config.toml
head_dim = 64
d_mlp = 896
activation = "squared_relu"
norm = "layernorm"
norm_place = "pre"
positions = "rope"
qk_norm = false
init_std_qkv = 0.0451
init_std_o = 0.00994
init_std_down = 0.00531
lr_mult_qkv = 0.4
final_lr_fraction = 0.0
seq_len = 512
doc_mask = false
Each number is 128 + 32 x the weight over its row's rms, rounded and kept within 0 to 255. Layers, rows and columns count from 0. Numbers have three digits each. The size before them is the row's rms in percent of the matrix's.

# down: layer 6 MLP down (transposed), 896x224, rms 0.0574, rows 657-769, columns 112-167
# up: layer 6 MLP up, 896x224, rms 0.168, rows 658-769, columns 112-167
down657 097:141198083108114046130142146162178094109098060179105140111126143101158062118093166163202117118159096147155099162137090142101106148114091163111094164138170073149189119106
up658 106:108112108122195168108120121126106128142127142091105118098166180148109182090135074136173155092130151102157114122196142138162131094125165128149146125138149143148098141171
down658 096:149140128117136165161163131110162105100128081116119115103116149139099093107087134047171091179107186071099150171107100127134115161174116123124121109149185132117127117105
up659 099:078126168163081139130105105098134076107149099171152162162145135118149062098104114090109183201150131178129106077172110104063147103089137168103179135123115189125149246159
down659 101:100156139132131131165138130134046089204079068121118109100126098192164148112122100124091068064111105179163114069128181146084119192120134161114173114174128087119137158026
up660 098:132125171129107107174143112117144070093147116140056062152108150172099182099163134141112123131114173125134104131191109106177164194095129120132173096150093093123197092065
down660 103:110126084115143112192106133164072152108144175178144107121141172061143202111109084140118137133133160120105200147104123148079089136181116068102189107107063157102072160163
up661 097:129169113109154219142117050087100139171124134090122158147085146119078092151162087113119100167103043137143082175184155134143120090085146083166135138153080170083128143100
down661 091:120171150122114179150110125151135075112050187071114150087119184163185150124081132161144146163136164131169101022127147123163086139106074154132095187187082107084142142094
up662 086:136113128153088135135096161091109144099139136193129159145114228126110128148147131143164130138106148141110172112152159125128026169147070128117116143177095151155146127089
down662 096:110129098172093091153170129113183109151152129153138132120101118139152111149162073108180169089113079183150120123065074163066113177125144168105116102156124092155130171152
up663 103:144159150155156137130122143132108095187101146069171116121145131121126127148123116096116046071146121143114118143121138148146154078098155149147188106145124163159114093092
down663 098:160113142126127125128124156109129097113144132173032188146103173129169084125123112137124141111161116144152100058157121120094136172098136147160137122131135117050100146085
up664 111:109131111168109163112170112127139139066164091059106155132255189118151086109134136189135140091140140136113113147165125104112145160153176145146103103123146087202115148091
down664 100:135156123097141194180105082166107127102124127176067123116152141147124063169151112120177086112133094118134111126138095178091088164106122170163118156179138140096101088135
up665 100:137104147089100128145163156095135106148148066108136159115115178171199088065135153095185113127144118161089115090225109126136108099138155119131129134168140138126136180164
down665 107:045082177127113136122115134103174160137194102119114110085199147150176120189130146068066140117162159096131141120118101123124169076117090117151220089168126141182112156149
up666 096:123168154112103152123187153156105164120212123077123142147107157093132132129202131139145133151150123141196129104119128172101158121171137152093174183152090166129113207143
down666 092:162066086132216163102117060122190150109132144140132149129074076143178135091069155115153093118102066082084156149081104107135117150172127078107115161168078141121178146107
up667 099:117086079113139147152127157131115174152172142129119156130121152081105147054150116146145080085141157132113114108124079166184162095128138144158104117158141120153193096109
down667 111:153115085102126120125103109137127175119121133107081161125150155138113153179160121096090137125124154072175151105203122142116137135087069082108089115129130191083060084132
up668 102:124144122116138164124145157127147186157127133155093143163164144128154079073147187162126130092080103133104151090086200133111074091152176124080113179130141064179118162178
down668 102:135129139136094122137100123184113118107129193092165182086211093135115152125089150136127173114152143086161163145136116113081110106134085118146127135112153109067082100170
up669 108:161104117161126168106164087125115100173132117113103128111152118070117105145143116146095105060190084113128244178049159124154134146162112119161158143107185157124134079137
down669 099:185129104148132130077152128109133096128116088100128106069201163176035110126051125092130091144127085127101205106096134111170147122108174108139100131064157171162073130139
up670 100:148087157114176169132130166103112145143213156043169132177180118148141143090104084147090117120187134121072162109099114176123104114124116188131070100124127163101143110093
down670 092:159115103089133159086129152119051176109109112179104179145138186097171135090117136128163159154095102137103064145134091063102138136179102059121103094073106157156182108126
up671 111:130114198078198151105121138095100139118151091134054095137140157117069167041099141155146117086191063142127116117121120049190109081148143132134141171139082107160144086099
down671 100:172106140043113106089157119070184155118152169097157152124145116140121107124114095139144148170118082102149154150085140101134152147091171130090134175137169086158163128109
up672 101:116102101144088147098144104111171130103103080135140142098100154159114117104137137080127124098126168104196048098120092150074127158108168103173142155109153242085198119090
down672 099:121191146069131151115141102148091174116190111095155130092146109179112164171134140055153137144073167020127145113138116130096113166138113108155137135066117189082127138091
up673 102:171146123131140142095115056101118093127144122051113129090161097056139091144136075117152111098159129108066094136108091094146131103139181120179123122129072116131110125168
down673 100:167102107120122131112163131103139162193106054194144087092171122122071124128092076146082112088071111128111090123126092146130170101122115101132158137145094098146167130163
up674 101:070114158120108121147127167162113073155155104154136139166100125159148099164109133125140116211114127177181143160049126148155099088098152144145143128174159145169108133149
down674 100:110170109122167126115151127138120089076139089079066160181129086144074110089123130132095112164152167113082130158079196175159153191133139144078122136132133105193110141106
up675 106:147111129134101145177137128143111149159132155160185097059118141127109059092137124099123099128076084141123099123187137152103128097064165086128112114119182100213108093121
down675 107:144079085126109100142134137089162134109138110142179072086153092136062150116173100169160103122139071117127139102149115155179139129156084124119173106092114023132129091158
up676 090:045109131119072107152164185092116148093174081074125146142148123167136104182080111141115131089079137123116157140138108131130122146133159115123088156129096164167139119108
down676 096:087150105134134117155129055148159088135204130102083108101128139160147085174117098127152089156150141081114139103118143100128154109114093062149141140142112129068097143106
up677 097:097139102155136085108170104141110150113051158124107130126158122179158081132101170114102118117132148151120120157168084109115124148146130057093125136161117144074182105128
down677 098:180179182199143122146140155111177179095161153180148132079178108137104111121140140032145129132116177091129144107109151123158135091142148115107111094126111157166109155125
up678 098:102151067086126125140089122135150123138109176118094130108138150123148165117097129116228108181146126186133150198136123123131104132111122125130095062125126123096137129097
down678 093:144167177161102104150139160147107174132178151147147169155125105134127104153114111091134188091212140161105105078123148129080092147157150054073083110177125141139146169088
up679 094:145133155093063122107128058112107124107127182180168083116160134206102126107153159156101102075121148108162127142133140103122084158122114137129085146132126170165111079117
down679 103:138090111126099093097115119133148214138048097118111126185218168122130194139120100133161122093079123139086141143128105099133123081104117191173157140161125132118144100126
up680 099:062149114130163069101172108128131155139132119127151168118131075128128119140148170116131141137098146180162137149127127135099134105140187064122197093150128170146140122071
down680 096:105079145171117066084110213120110130123148118139122128133131185133092083089136190183129151125129123114112161115086182148111139068134110109144127109146090091095119114132
up681 103:086183138100117103142152137182140172131143131113132119143189091093167125136102110120112134086181142132147140143105123126079158078142134139177152119074104103151130176120
down681 114:082153128123143126098131106235122139098133090137112151112122077162145074123168126158106099140123115099113101086106131130153127098147156123108083148136091082122104155126
up682 093:128165173072114106120133121116148119092101188101144127119146047054121112113138131102120101145105142102139127148080099157120133166108114228135141183134108182177168115100
down682 090:181134164173149160155096207105128089098162153144117111113195143136111092150108127171150169091112193132125176126184100181146109147150120107181098219117154104174173143130
up683 116:106209132126094038108127104139155163123081140165070098131115070152123177109081135160137157051160114113153118098132151104197127113123164129147139152123156123152108152119
down683 100:128160103128107101137144151140099158115163124126084077144172086156146154125122087065137150094127117142095143169137103204089103125115160134202090108076092116117115091140
up684 097:088090055110102064107125101121125159103100119137147082149155157157077095140113065132145163123119175167114151079127063120101165124111098141137123135086122130105117165161
down684 097:099081138151085169108208118110090112112150143149096185094166120122128144129109151169109165114177138130098123159078134095115139116108131076107191102152073113126113143134
up685 102:159192129134152090155149068144112116109156155076142154122139132087111088134169129122099118103126091154134116067111117178090093104111136078134157141163138131111101136168
down685 100:154086139193152110116132165180080115121153099129147103166117136087144094118215161130152102127118134137179117108098149150120116096108172126174171125134177109094186141101
up686 098:154147186126148140133125102158124144135198120098134145122067116077105105119125085104148147146152162134095116164079163169137152163132146164137140149082109189091144095118
down686 098:131106137084197097061103136154109141117153138143091103086074159089118095148112131169102167092149208083125106115113125136119190177169157190153155104109164201076180093162
up687 093:114122053070087170145091160115122144138170136123089159111116132068147139122118139158094136120149115122151130123097048102146072145135135183086176155105176120074105161128
down687 095:080158170108106117139146167128113156063234104170108164160134204098089170146117148132141154100080177147098118142162174112136101156083145101175148149111132100112127141106
up688 100:130127131123106155142090090081115118024115129169077153131111122153052143043122131092152154113088086141143127142152104147147061146138087132135209118168132100113152176090
down688 098:128121069174129151115121125094124094159128102106159088088077136147086121113123071147113145124182126126115095164120115147152158172118145198097120096113100122124103107130
up689 084:184099184141156089176109162112146114110087111166094144129154132127129141128113194155117088145122115146147145061150121105123125146098143110099160132131137108117178190098
down689 096:100079081204148170146126099143122070122121131127142141102066085125141121142118138066156134085150142142099135085050152142132113110145097103147146163061149136155119149122
up690 103:209126174125126135116139124112157157095120086154154196132097103120185131078148117132187111093108078180105056162176110122059148099063136144129106170106201091109151170179
down690 101:156035123185205139151148090143072122186140155138086128207142079113078131190153090162147128157181101087108122060139133170091177153197141125104113140126086134152168097155
up691 104:152095183182155205129134148193149171103143139135120142120174106070068113144173158089133135068113154121094102148118091141147088144152092136149120118078132149132073079153
down691 091:144118085114156135091099102156098178135147127098146130117112122107157124102110137131078077153148072109096131108128116073155166093140157118085167110113136142107125034116
up692 098:106179161140151134153162149124155123136133139099117111076070099148157071066139165064087126104155192111118110145173126092140068104192121107126178135123114114108104154160
down692 100:195206149126127084101203124120148125127056138079159151082095163198170103112216083106129124120095096155077129151125099127155139107142105179067116112154074114089071094146
up693 095:102104134132125108103133156201132127153216108157164070074126085124163147106111135105116130127096116177166127117216163154088142121177121125150138128058099068158148169127
down693 100:133091095158142172114144156124157062138087157081143108166081116119117057122098144153116113090105098121076105147160114107074114115162107113155141153136206148145162103120
up694 102:156118061139127043131153108135186079114113161084140105098147091139145156163168160093146057134162137108115074151136104206107153110152134077152165127102166132169157080135
down694 088:135119086142115188067178111152096161155155123166170160137130129125071112109114120162026122113085165106112124118098141111114127126179087133124109132128117061164137159163
up695 090:111106109090059079175169150107155168153121189128142080104144152118079089117166081140088140086108156167120141121145112142143168103120162057108045116104171187121113129142
down695 094:128061126172128149142137081110170140097115133117141135123168147090138119182146166162081140069130164122148100172117131133110096201072176132117128103145094091103180108104
up696 093:146147137104162157093145106140136117095106150094121081110125116121116138114138081134119101152059156070136146129120137164058143175070086138166179078112168169149155119094
down696 089:134044143117124182176168125170150106107103164138112076171159146134158133126116102087151210152120154100147138162150129097115102177082128142166164123146133178148126114148
up697 108:164133071115115161163139154152121104122156185136089122180127134169153123122121137085100127120055130140159078105099111077168145125054183129137076139122167107159119145090
down697 094:195096147111134114117120092120087106182159070040135169084130169101050100126108181120137154128167139187138169127149106143205146088124126149119110070135114163144127149125
up698 099:146083160140172161143119057138115141106090139148165161099120179170156178176152138182119145161130116137085181141116108151138078111110173086143093151183136028171066132092
down698 091:124141127082091118120106171097176137134101124138146148178126136168163097132125162050152078123103136147060077108198093194113143119120153089091145064125172133173100136168
up699 080:143130082115085145118092134131134141116116094072092123066111104175155126056111130139194130148112134076185087143131135119168121153157186141172187142143135119188060091117
down699 105:161100141207128126099159155162096143112111109100141114131113068217113122099104110015122065071194153130086155191114129117151170138079142157125185163190104137149135114143
up700 108:105138093099051116161131060175127132151142158139145154129088113140152150168114132128150101121146123128162120086146146104150102143136131085210118061055155122156162150106
down700 096:141172150100159055090118133080125130145139111081149163131113060129122127123081140110127150057155129154075187053096068129156160099136128041146142145147183151121152096135
up701 111:103135110144088146117093131119117120172147118089113112152098172146138179112125171167152119136118140127114138097106129093120100151149164111120101077136066180061110150054
down701 090:143160155141132152094118108091126124137106101130090079125147103097110162109141112111167159095162172145071196123118131116126157170136098099176115146142158109136104094133
up702 086:110104136132132054132114147156110167149071152082146131146091107179096133144101079131091089179135158132071116124035107054141109185137128077116135101160114110094145099120
down702 095:159163138135116160166060133139187114102082083191185136143116148135178182145152087177093136134087112112159142171158151134202121145179145117142184159137114157148135156161
up703 102:128171090090148159116141150134141112107099160155118178130125181140109184172167119113108119055178106148137111094124045055103145168110127211125140093124136144121147056058
down703 101:177127120091120011157168130159136165166138107156118107155117140158116115138116132067173141110077128153165107158177107153101101100134146132076130119108073118135154174189
up704 089:195103114104132092216078152053162103151126143133156160152146119107144148053114139082138140131126149120153125195076120142073098101107101112137093052136120109098081157123
down704 115:086088125146071127130189161134163119111113148148138140168124114121085156108148179099148085108107093122150118173153121099125096092173133086123112107149157134095077125177
up705 098:122177160129130153171121149121149139130141195145095172164120139135152121117131117143143101131127125160130116113146090109061141115136098148111159150084087105169127157072
down705 094:109205108176143088172134179091101116146151126144135123141108087183125102148156119131153062190081099137077099129127145165140147077165056089070079132135149146148139105097
up706 104:126072130138128138120181121165150164154126160088074139150148146126119094106064145148086114153138115124177132127155110161146165115094129090106084148098094178133166095122
down706 101:176131085152146088138104121120155138125140172148085144125059115177071120133076124121168084145040184124164143137129133148144161120141110117071122078073097135145162084129
up707 101:196103126094081148157129173129078163137059198100130060126198161113163134158148144147148079074111114169152108146103130116139080098147143138131134141138156096120147151132
down707 105:145122063152103175127185106112144141155187141139091165182141134140190108176165170133129148143080086129068125164116144067141147071110156116122178160112201171130103150102
up708 095:160117073095116169156123132173164069134127143102140120143132135115128146127124143148083148083189156102102169126143159065154106188112130099118181156074164159095137092114
down708 103:211158070123086153133119131124134142135172101124090147110117141141096059145112087188102070151158163126127156166146128119086073161124137174096181164167176142162045121091
up709 089:122086153142040133168128093133110105117147093109106106142120155140205090110186091132130146151157146157116113100127113175135127110111143100225154163070142109132152149086
down709 114:141093079150143137129179132191156086159138125109101059137122099156113065151163100138199123158160130068083077101137136126141118192091125091186150082141073145152140102126
up710 105:113090162118142174166134126116109143142078099108124104035125114116134129111135140129176190080206091158164154095129173109143150086127132155161179141129145114121131149198
down710 095:111187136109124228117122075097099053170133099118107125159071075164178162048145106109112172131090092149125154113147082130100155086096115105182212145099146104142110125151
up711 083:121151143110154166145088132102157144102076147143170151093233102101141131128137106108072131157085126121202148151110091139100143102136109158127121134097090073114122151168
down711 096:124144113076122163188144095144109115125120118114159102113148185148104139113144153102196132116153145062140208080130135117197071154061164069108143165142150096107114105154
up712 101:116115144145147088121124126150173117175165151082202177124147124069212142089158165152057093152115181132115094072117129153156135095191137176116166167133099097166129143078
down712 100:106080148134120125129174188142201217140084098145125128148200131149137102089118096085114094149095107115165113176163054151068092110131132146185199185091107147150189092163
up713 105:115121131017136151093103101086122099158096134116123103197174123139120119088128121097114147142100127187113126157072124128081133088146126169095023138088117135159146118143
down713 105:124151155096122120119159139123133145127112083148070115137165172128094167143136113132112075103130113136109196119106120110124158183135178153086089128172129146149102142112
up714 100:130183196104177124136128099123187141085153159161073133117128077064190102133168163120127103084092138187074123096117087144117142125171159089097178098138153111197099080109
down714 107:162133150130180087057108166102122203117086112136101166131133078053123129158099166094136089121081150106143136168119074153111075152165099116173143123140118108109058126127
up715 089:136143094108141068084160187129138093070123136097126149148085137219148127146151110121093140133138161147182120098117111080151099110162113101155164156126174120107140142094
down715 104:164126156147124103112174112125110119115177159130097116100084123222157125141140124129140129131056147123142138149122100100131138166132187062112126173114098112113044086097
up716 099:096148174086126136120109133184090112057099137174096122141044179169086166110101202125154186096103124134134136105104114111154126177144117132153132122198160144161176135154
down716 096:179078162172131155152061145146188097118130180138108133141063128150147072165118158107146140171134075077107103126077172168144116121061143187137163145078160125151152122110
up717 105:156160137117156134148095104157175144072127208170161144114177124128066078062051221126135119169063155158109141160132106105123121124068066183077179103167150168140113050146
down717 091:103118166127162138103110096160096144088142116122091132155107136151139078129058142099110164119095124068110084139144124101071178098163129174100111127080122151157161051077
up718 107:124066161109189204167087097148120145177115141081108143125078120140191143123086088116120130101156106129100103101147169122185112137101088174158156090154106193135136121098
down718 107:152119139126151119084133101126099092123110072119073106103081190144159141062110101156147119067169168144118133111135136078195154127156123100175158126110107183093128145143
up719 105:175093144138096077156129135148137152155125084184135118102179133127110133111095110147102099145118192097062165144083167117110096074110129116195082124112118134139073184058
down719 102:148081101098125179137127040160186135165137088148134144133126133120079108099136127150128140117130101139162091132108173173110078138083194097099105125171076097093106151112
up720 101:103068120095178144096099124097141145139123143119116141148102146132137122123126096105105156119138152125109108116122140101114158094173096144145164112132136130123208188066
down720 102:091177128090180157130127181094152099090120101167065058093100135118140139119145167140104118121170126120144116231108161147144150144107120131137131088149158106152172144068
up721 121:137094118140150160115127161081148149136107135098102136124182130159158123103120163120078175157152134097157137085050133100104078120126122165136118132198077151154111119117
down721 117:156131143123148109125124158115134094160130139117116141129089100168052180096102138138168154129146159149089140093159150157089073096108098152076176122182151177134103112103
up722 101:098211152129175109149124143134176108108086178088162110199131098106141129181102133113124094055155196136180147173122114131116088112137116083136140138103127148113117069152
down722 100:128159159120148123119095092133112135108098045133154158165119165167060121090132157098175123124124128083134061135136104196102101176182103079123188107111135140101131139163
up723 103:118105163172070084115117138084131098111106062110142109138100151119111122153087095149153104144161129161086153164152086144255170102152111184125078151118108150180131095022
down723 102:098122169122129156138136150112033122119139095130164125134100163163105155142120125126104124068078162143141162116152115115172138159127170183139098136106191047156130116132
up724 101:169141113140151071134126113105088099143080117141046089137168072110161125111132125127163130093200086132186176122131187163146117108163054171174171116183124173135143088126
down724 101:112176117086180067114130090189111130146157104103157104092080102147112112109081116150161087180110131107161139079148195188136176143139224083129152083118152173101055104184
up725 098:196118111113174195132186134125196052119063147167097138136145184138149117159128160126127128173110104139112101130110109154117097116136108112145152069104132100108094141126
down725 104:130137197099136180155176222168086188108132110137124095109116140092172129132120207121085108114113093119146096087113120141170092139097131076057095138159110121111140120142
up726 107:093137129128075144178096118133162097193143153177178112126184156117056094121103108105135146175139172137126099130144197150150151154079139188133144096082134191160108130106
down726 107:081121082122117140074070168158183104110118140170162121149097152155068142147092154156121082095087171142133114074124126122134099070074187157161163074103163106138098160167
up727 095:086120147135090092102153138111127189141148166072157089095109149075149113059165130170129140146119097112108140149138074110088075162146126102115078105091202105100077066114
down727 103:104145130104086118133210123197096165141140145103151125113141154110083138122163142123102058101131090125103130144140114167162145126126091189096116088203087129124138102111
up728 110:165108113097154166173124132080145125120139129192094103107147186077123143065153075149182105098098152181133079105129156130123119154178131129173086147152108181132058097129
down728 099:098156128070162131137105128193174157117160149106114137177120126070133111088183125192180076057104164136122177092194107159119155166151066148109116129123142116143084123116
up729 090:149102085123120125131154091151222132188150159164166144128075143132165120075167073078147143140121176134151112105152100169097131098074109156123146092155155121099167135147
down729 091:144170170175125112124147162116165141107131101106106106133125107079160108077138142092081147152090089106062102097164159118133175077137145168145133148097126114108173175118
up730 107:188137112124127139103108126143133213114119161134128085073206134099153144145158159124116081140103146120165121064099072131147179143127161100063075142097134078131083082131
down730 100:124106072145162104116106083130148164135121083139094128156143112188144170126119107141150098124115059107236070141125131124089113103151117158137101107165199123077167114143
up731 105:186065120129117125111121190122083159120185147102095112105133144130141108124120162093094155154181134156062100113122141031140176122114107156077096151156146152193110138041
down731 103:137172177138111109131124186097122211140150090171097114084137125154120144113067127129121119094185198099186167131140182063091163146142111096118139113203202120107123164109
up732 102:140159112109113101164102166140150141104077160114128117147127099093105152136095067118074055141187125154130160079101204182182148164113128177162138056160140139179142150145
down732 082:153168147085110112163155124113147170085079087134120093114163135164138118204128088076125081137134175137105114154151101171128124160120161132117150094111180120127084093184
up733 104:141071128090094138119113151115088133108141141041151131155189165098104081168090076135092112115132116139128182134088082103060120133108149140166159122116096105142127129141
down733 101:037169181119115135093122115090197178182107151114091132083112146160085161107164124161168117101118146075102131104152133110102175121124115136119148109138131148117137115088
up734 094:122110153150115140093097114141135162166131165165146175158181101062168103126145154128198123108063117122181126164176120125135134115139127093109101170100152141097134090128
down734 090:134131108185118099121131132110114141127137139153154121176155070059157130159119114153138102118167138111147169181110126171094112135124131098150126160130130182128111133152
up735 095:113122175151127133078149085118136123098138105135129185167155130133069111155062146115129077140097114133146166134097094124113136152138104149183164135143117074155140070124
down735 089:105122092124109116155138076141107112169098140125106148061158130185144161140145086120121100142165142126167134107111098168181132046196240106128121115097097147111163150103
up736 096:143096126149128172090126089155157155105189109153166131149086121133142099151142157184111124193099136080131091098171107114156093157150107112162113083123085130124194106116
down736 098:182111094103136169136098086119094161136060133181195083132065120125105163142126134022178119136074118116118104146124123136129170133152124102130155115163111084121132118162
up737 100:110136199164157176179155153165153135108086100150125141161121082116083111178205180065162144104107135132118103140147120097201169177125120120117140102126142077090179120080
down737 092:165067157127177130166152084134084103161073179135094171127114095133064144075163151107083103137095153145130148110138099128114135079114121112109116136145137138170090089145
up738 104:080165052076090118094056135109146143127104141113104120085095117096152139141182097179172125109112152144099169124173154101129129099151127179108183122154118076122134191125
down738 104:145125107108137121076070131100106121093115106124168201185134081162079116129062111166094105084095123152108152087114102084169126137182131147101070148102102118134134170163
up739 109:133117121140135172094122150106188126183116128139135159074151153116130147157080067191138161173098145186118143151115116150054174141132105185183138137116164113148118145138
down739 099:167063123167097105118140127131128109155159117101111109109148135092204123159089115192146086111103108125141099136130170142143121114051118157161090090105099077115116113156
up740 098:136106123091131127139188116096166225146122171192139167122172162109101156138122180117099134078114100154157129146126131126154104141116120130112103114102129152123153148165
down740 100:089116185143155102160171023162139143081171134140133117138155133076084114180093154116187153134120123155068157129123106074187124057122052149163160154126176119125090144154
up741 112:156172128135089094182072089132087127117093098105151136092137180140159109108083152122126132097071101147140126100069077058167149104124149112187116092100178127160108109104
down741 107:172162108111104101136116176116133088083114105039183085149165086115157146099078138121147191093098080118107143158177066140156147090140123101107109093091092197099109143131
up742 097:151142121083132151112186126139082160163112160152077115080125162093104111107086124155090109141131152148138157127083165146113143120154152129081067173100130177138120145160
down742 093:181154133149115141127160128070167108110165171080140099136120197167150024132084156137155136180147095156116089114128138070149158055170188151157116122100154159154095137079
up743 091:135184168124134085135087142108133155102227171091124110112179082097132117147071146107141162076151085100118076143107187162090100158157168127138070082092119159203136156108
down743 091:151099047166096186136135107132137118172123082109112114149140117161130158114192102185158127179121126154113068115149033134118121149052136170094078132143139138116129147153
up744 103:152134178143122141059074120131177110132134099118185117140078129139143113097098103107140119151140114148179072201133074095110110125126133127150109108105161113096110093069
down744 100:064118145110154071159124096137120137124139126128153127132078157129134187070126130126220223156088083123144157182100097108088117119103087196035086168087127121126123137121
up745 101:164101143133124162106046061115133152111192123135139118105080128137173063092171118114132121155149078161131113190090108085135133142157161101165178087089133112127077146135
down745 098:052114157126130078121132129121146080194115143121193104132052074131111074137096088070171127087172080124165110135107095130152121131126095169159134106106132126170176097065
up746 095:155093128156095110121123141088172108163130099129120128154111137147110117173155123123159062147187068117095165136122167151166111090112071150131107127161153137129094106145
down746 108:126095112097129112146112095116115127176082099168150124134169101101175125125124179131190077164119143081129143135144067058083103126114093171112082151134110114100165106131
up747 100:137145118113108144196120140108154140090200111095139108146098107106107105082096090168143136012064107088153115106091087134149113118120124119118139123121104128145100181086
down747 100:157137064169088056134142140162104174077117121120141156086135167156204121111151124133138139140126075104137090203083088113187114105065066138143142149187116220116109094116
up748 106:160139094137132145081135114125164093115111107155118187099123097136130068183058111146146095189052133189108152112103117085152115167145125118128126140142128205079145105189
down748 090:166166136112123108118133089182121126101124112131141125164139186149124107120105137107104097129115103100080072070107114153115115152167133158097135098124135128085045086110
up749 098:128116125198108150167170163121136186183097181125096168092119126110071174177151136152120124071162143135084078123118085153139111125128127170144150131116152115188106071168
down749 110:101139138094064128115189159133117171120116111134151149144120138159077156097160090091174099177129173099144101123120112179124101132054127131143103130133165133141100083098
up750 109:125117085138099110107050149129127132153150147109130152154155172149103110139125187107043082126147128170142125164123158154099197129170146150170158111192133112168105145130
down750 102:189152120169100117156137106121123137116128091108161170141148169122129144137171171151138135171103089097128146165114118134141108119097182113129100149138133141088100071174
up751 096:130162120093076098184147104184115117095139152100189120129134154072194142131076126165143162113112154146157081116141098174052133109069089184118143135106131093143129116127
down751 095:080142116136121138158105097133123115135170176098175135112111103060131175090131134171109054073117131095167090130150100074111188086146183193137129188143108118117064130109
up752 105:103095130127176159185137163137166136100109095101082135132158169134105107115116140159100118152139161110088133153054085110157135178163188145072074135155150076119143217088
down752 087:157062145059155156127116141093129105099142174115202113134115134193174108129132097152115120143109125097116099134109106134158118122121100162176123146160131122179119064164
up753 103:131100139118128176165138109129168069121206122114132106104121160159124099113144162149185129147123090111090131160138097099120095118161100166060117180160142155096111078105
down753 099:042128127144133159139133172092170153153144176145078124147131140131128110105204150124146124166128085101158146111185086172120151134102100079174159156121114108115208129091
up754 097:060158108101146154142200113111090080149113139117138134119138134127125100138134106107099150069121055172140133061105133128168186097149144149134122138088194153231212147110
down754 102:098102083000165120125130155119135137154082097133171097144081166127133165118096178119061179103131100158120135085124135088089154127119080061121136151118127148180120146103
up755 096:134081112103049077188146113137148108168121108164103159129120089045131125059137067118127166079083095132165097149134161136147196154125129153073136028159103153115140126124
down755 100:128086133191117094145099132170173087105132096149149108150055066163122185124151121100156129120098134077134147116095090113130167119113119123123126081120159087156084177132
up756 098:092125084072166084120173094141161136149113114110179071147138097146154119148112152106127106104150144156153109065156117100151082161098118123144110150141156086087119175147
down756 098:082105088128135107123153105152142119098144144097118111106129113186082113136152085154154105084132079141150071161146136136154111113143109100107106145085163199169113107181
up757 104:155153065090112099198109068077141124127153148090121091127093146181039104084139146161093153092140102145129058158176090121144099163166152122095121139180124141182138113113
down757 102:111096137086136115112114157165094070085118217134214189078148123150113155113153093129157155112163088098071153172091196177130118115107136106167113124117088122119103109085
up758 095:098163123148212065131138181205113112157131170097156154120098152161113144181144190165110183073133135119178162106136140131168117133102095109048084097140124160112076154129
down758 091:137130105162048171133110140107181170100075113093146116127139112072130071126091142133128140215143133102082074154118076122175120144109131135151155132097116154172157115111
up759 102:144138120152152180099153101141123134156116074162101060066127143088124171116145099157156137148162143081097149124127099122116081120110067104177184135154082118131188129149
down759 097:100108107103127192122059128154109080131119102145118117145170086177160144102084176136188213161082151071151143131133097102190118110140133126081152119090098136155148062088
up760 097:064096141111120152092110096137168158098140149129132129148189126117103105117110106074154219094148161125133130109123131094122137123124083062190119087107123155184103173116
down760 098:168083116089165163172114102146173110066074124121081099143159128135118116033105079155154109078121079175159097124100116097122148105138158106164147086079160176159136182163
up761 112:129156087108109151096133082148133107163137173146090134102124167105139124158101166089102107145096146157132132080153092118174180099088134131211158160202123147138105151127
down761 094:143138132205132147098162103132097067125118066108035110074137131124151165116089153093096096182053078106157131087159116174144113160120127155207092149152124139123133167124
up762 108:143120155135122168129136164124142149136148165151085051127097152119071153080126122164114087133148091150124124126163177081076127127146172167169203132136139093092136113133
down762 098:153117104125203143146138187125132109121133161150162094124112108127101128124130130143119181113185135088133111083104146132120111111127126157111161074124133164113177101144
up763 093:099157145153191114150137117071101214162107145174136146113184097187063125170162122153158138154089133147095119157101108131140109117169077095174122125096104154168113167125
down763 090:065086158098152109139104131147140097138108136165123136145178070186156138109140182117118130117097105077131131119122161168146087100092179061157109149191109110138088076184
up764 106:164111170092151159129158138162174101156124107107104136118107103131112148103122115130144120123065109143177156127144071082108132083093136161094166144139182125131106112106
down764 101:083111104144100108180162128137129164092114199119129137129126184116095093154095133189110183186181165148142121162154106135184108164111129099121127033145124054153098107140
up765 096:131151133082097140138139163128154074147077184139160134100099104079152108123116055063146145142126107119128119139127078141152142150123176132152139147154110109170180139150
down765 120:112117143105157195157130143116140091148137093136136118169056133194115083116079096134150111165157104129124145122134102156120112126097116076113160093189136149143135158111
up766 102:142159206159093139115110151067192124155121123209124155069139133105155138142149123099062143095174096111130140121128109111123115146155101100161141142096089201162075124155
down766 102:131125127138111085144142118163160139073150117074123092073150161113144070132102165168177118125121067126114129133149131125120179145071169118172157159101117082110166130092
up767 102:165103097127176185192090137104183173149143107165096115125082149124105078139072107108079200164162131153118099112156133129123183094187135168112140074161073122121110124154
down767 102:146138088133156120113144162120149102110206094104108097178116109115140161152071168044112104049163125117094089136092148133130149090111137115144142131177067162158153123170
up768 099:129117161106146073154112119128074090078127194102149147110161150091105164125163160102146152133066142080123109138115086153145152155128190160144151198102130114162161109112
down768 100:108166112156166094123196156115177088141113130133130144147201139126162152121115164122119119180122137185105179179111136080131191127120105150110177147121070144131158132069
up769 110:085083144097206180059124140186140088116127145112091117098089191127126122142141083146152107167161128125172095145129099122160117110123117139154163128135143144157098077099
down769 102:149125079099115150160105112129134147096183151126091161141135103142095122154150132158143139090080117108113142142139170136157166074108129143161133159133190151127131135124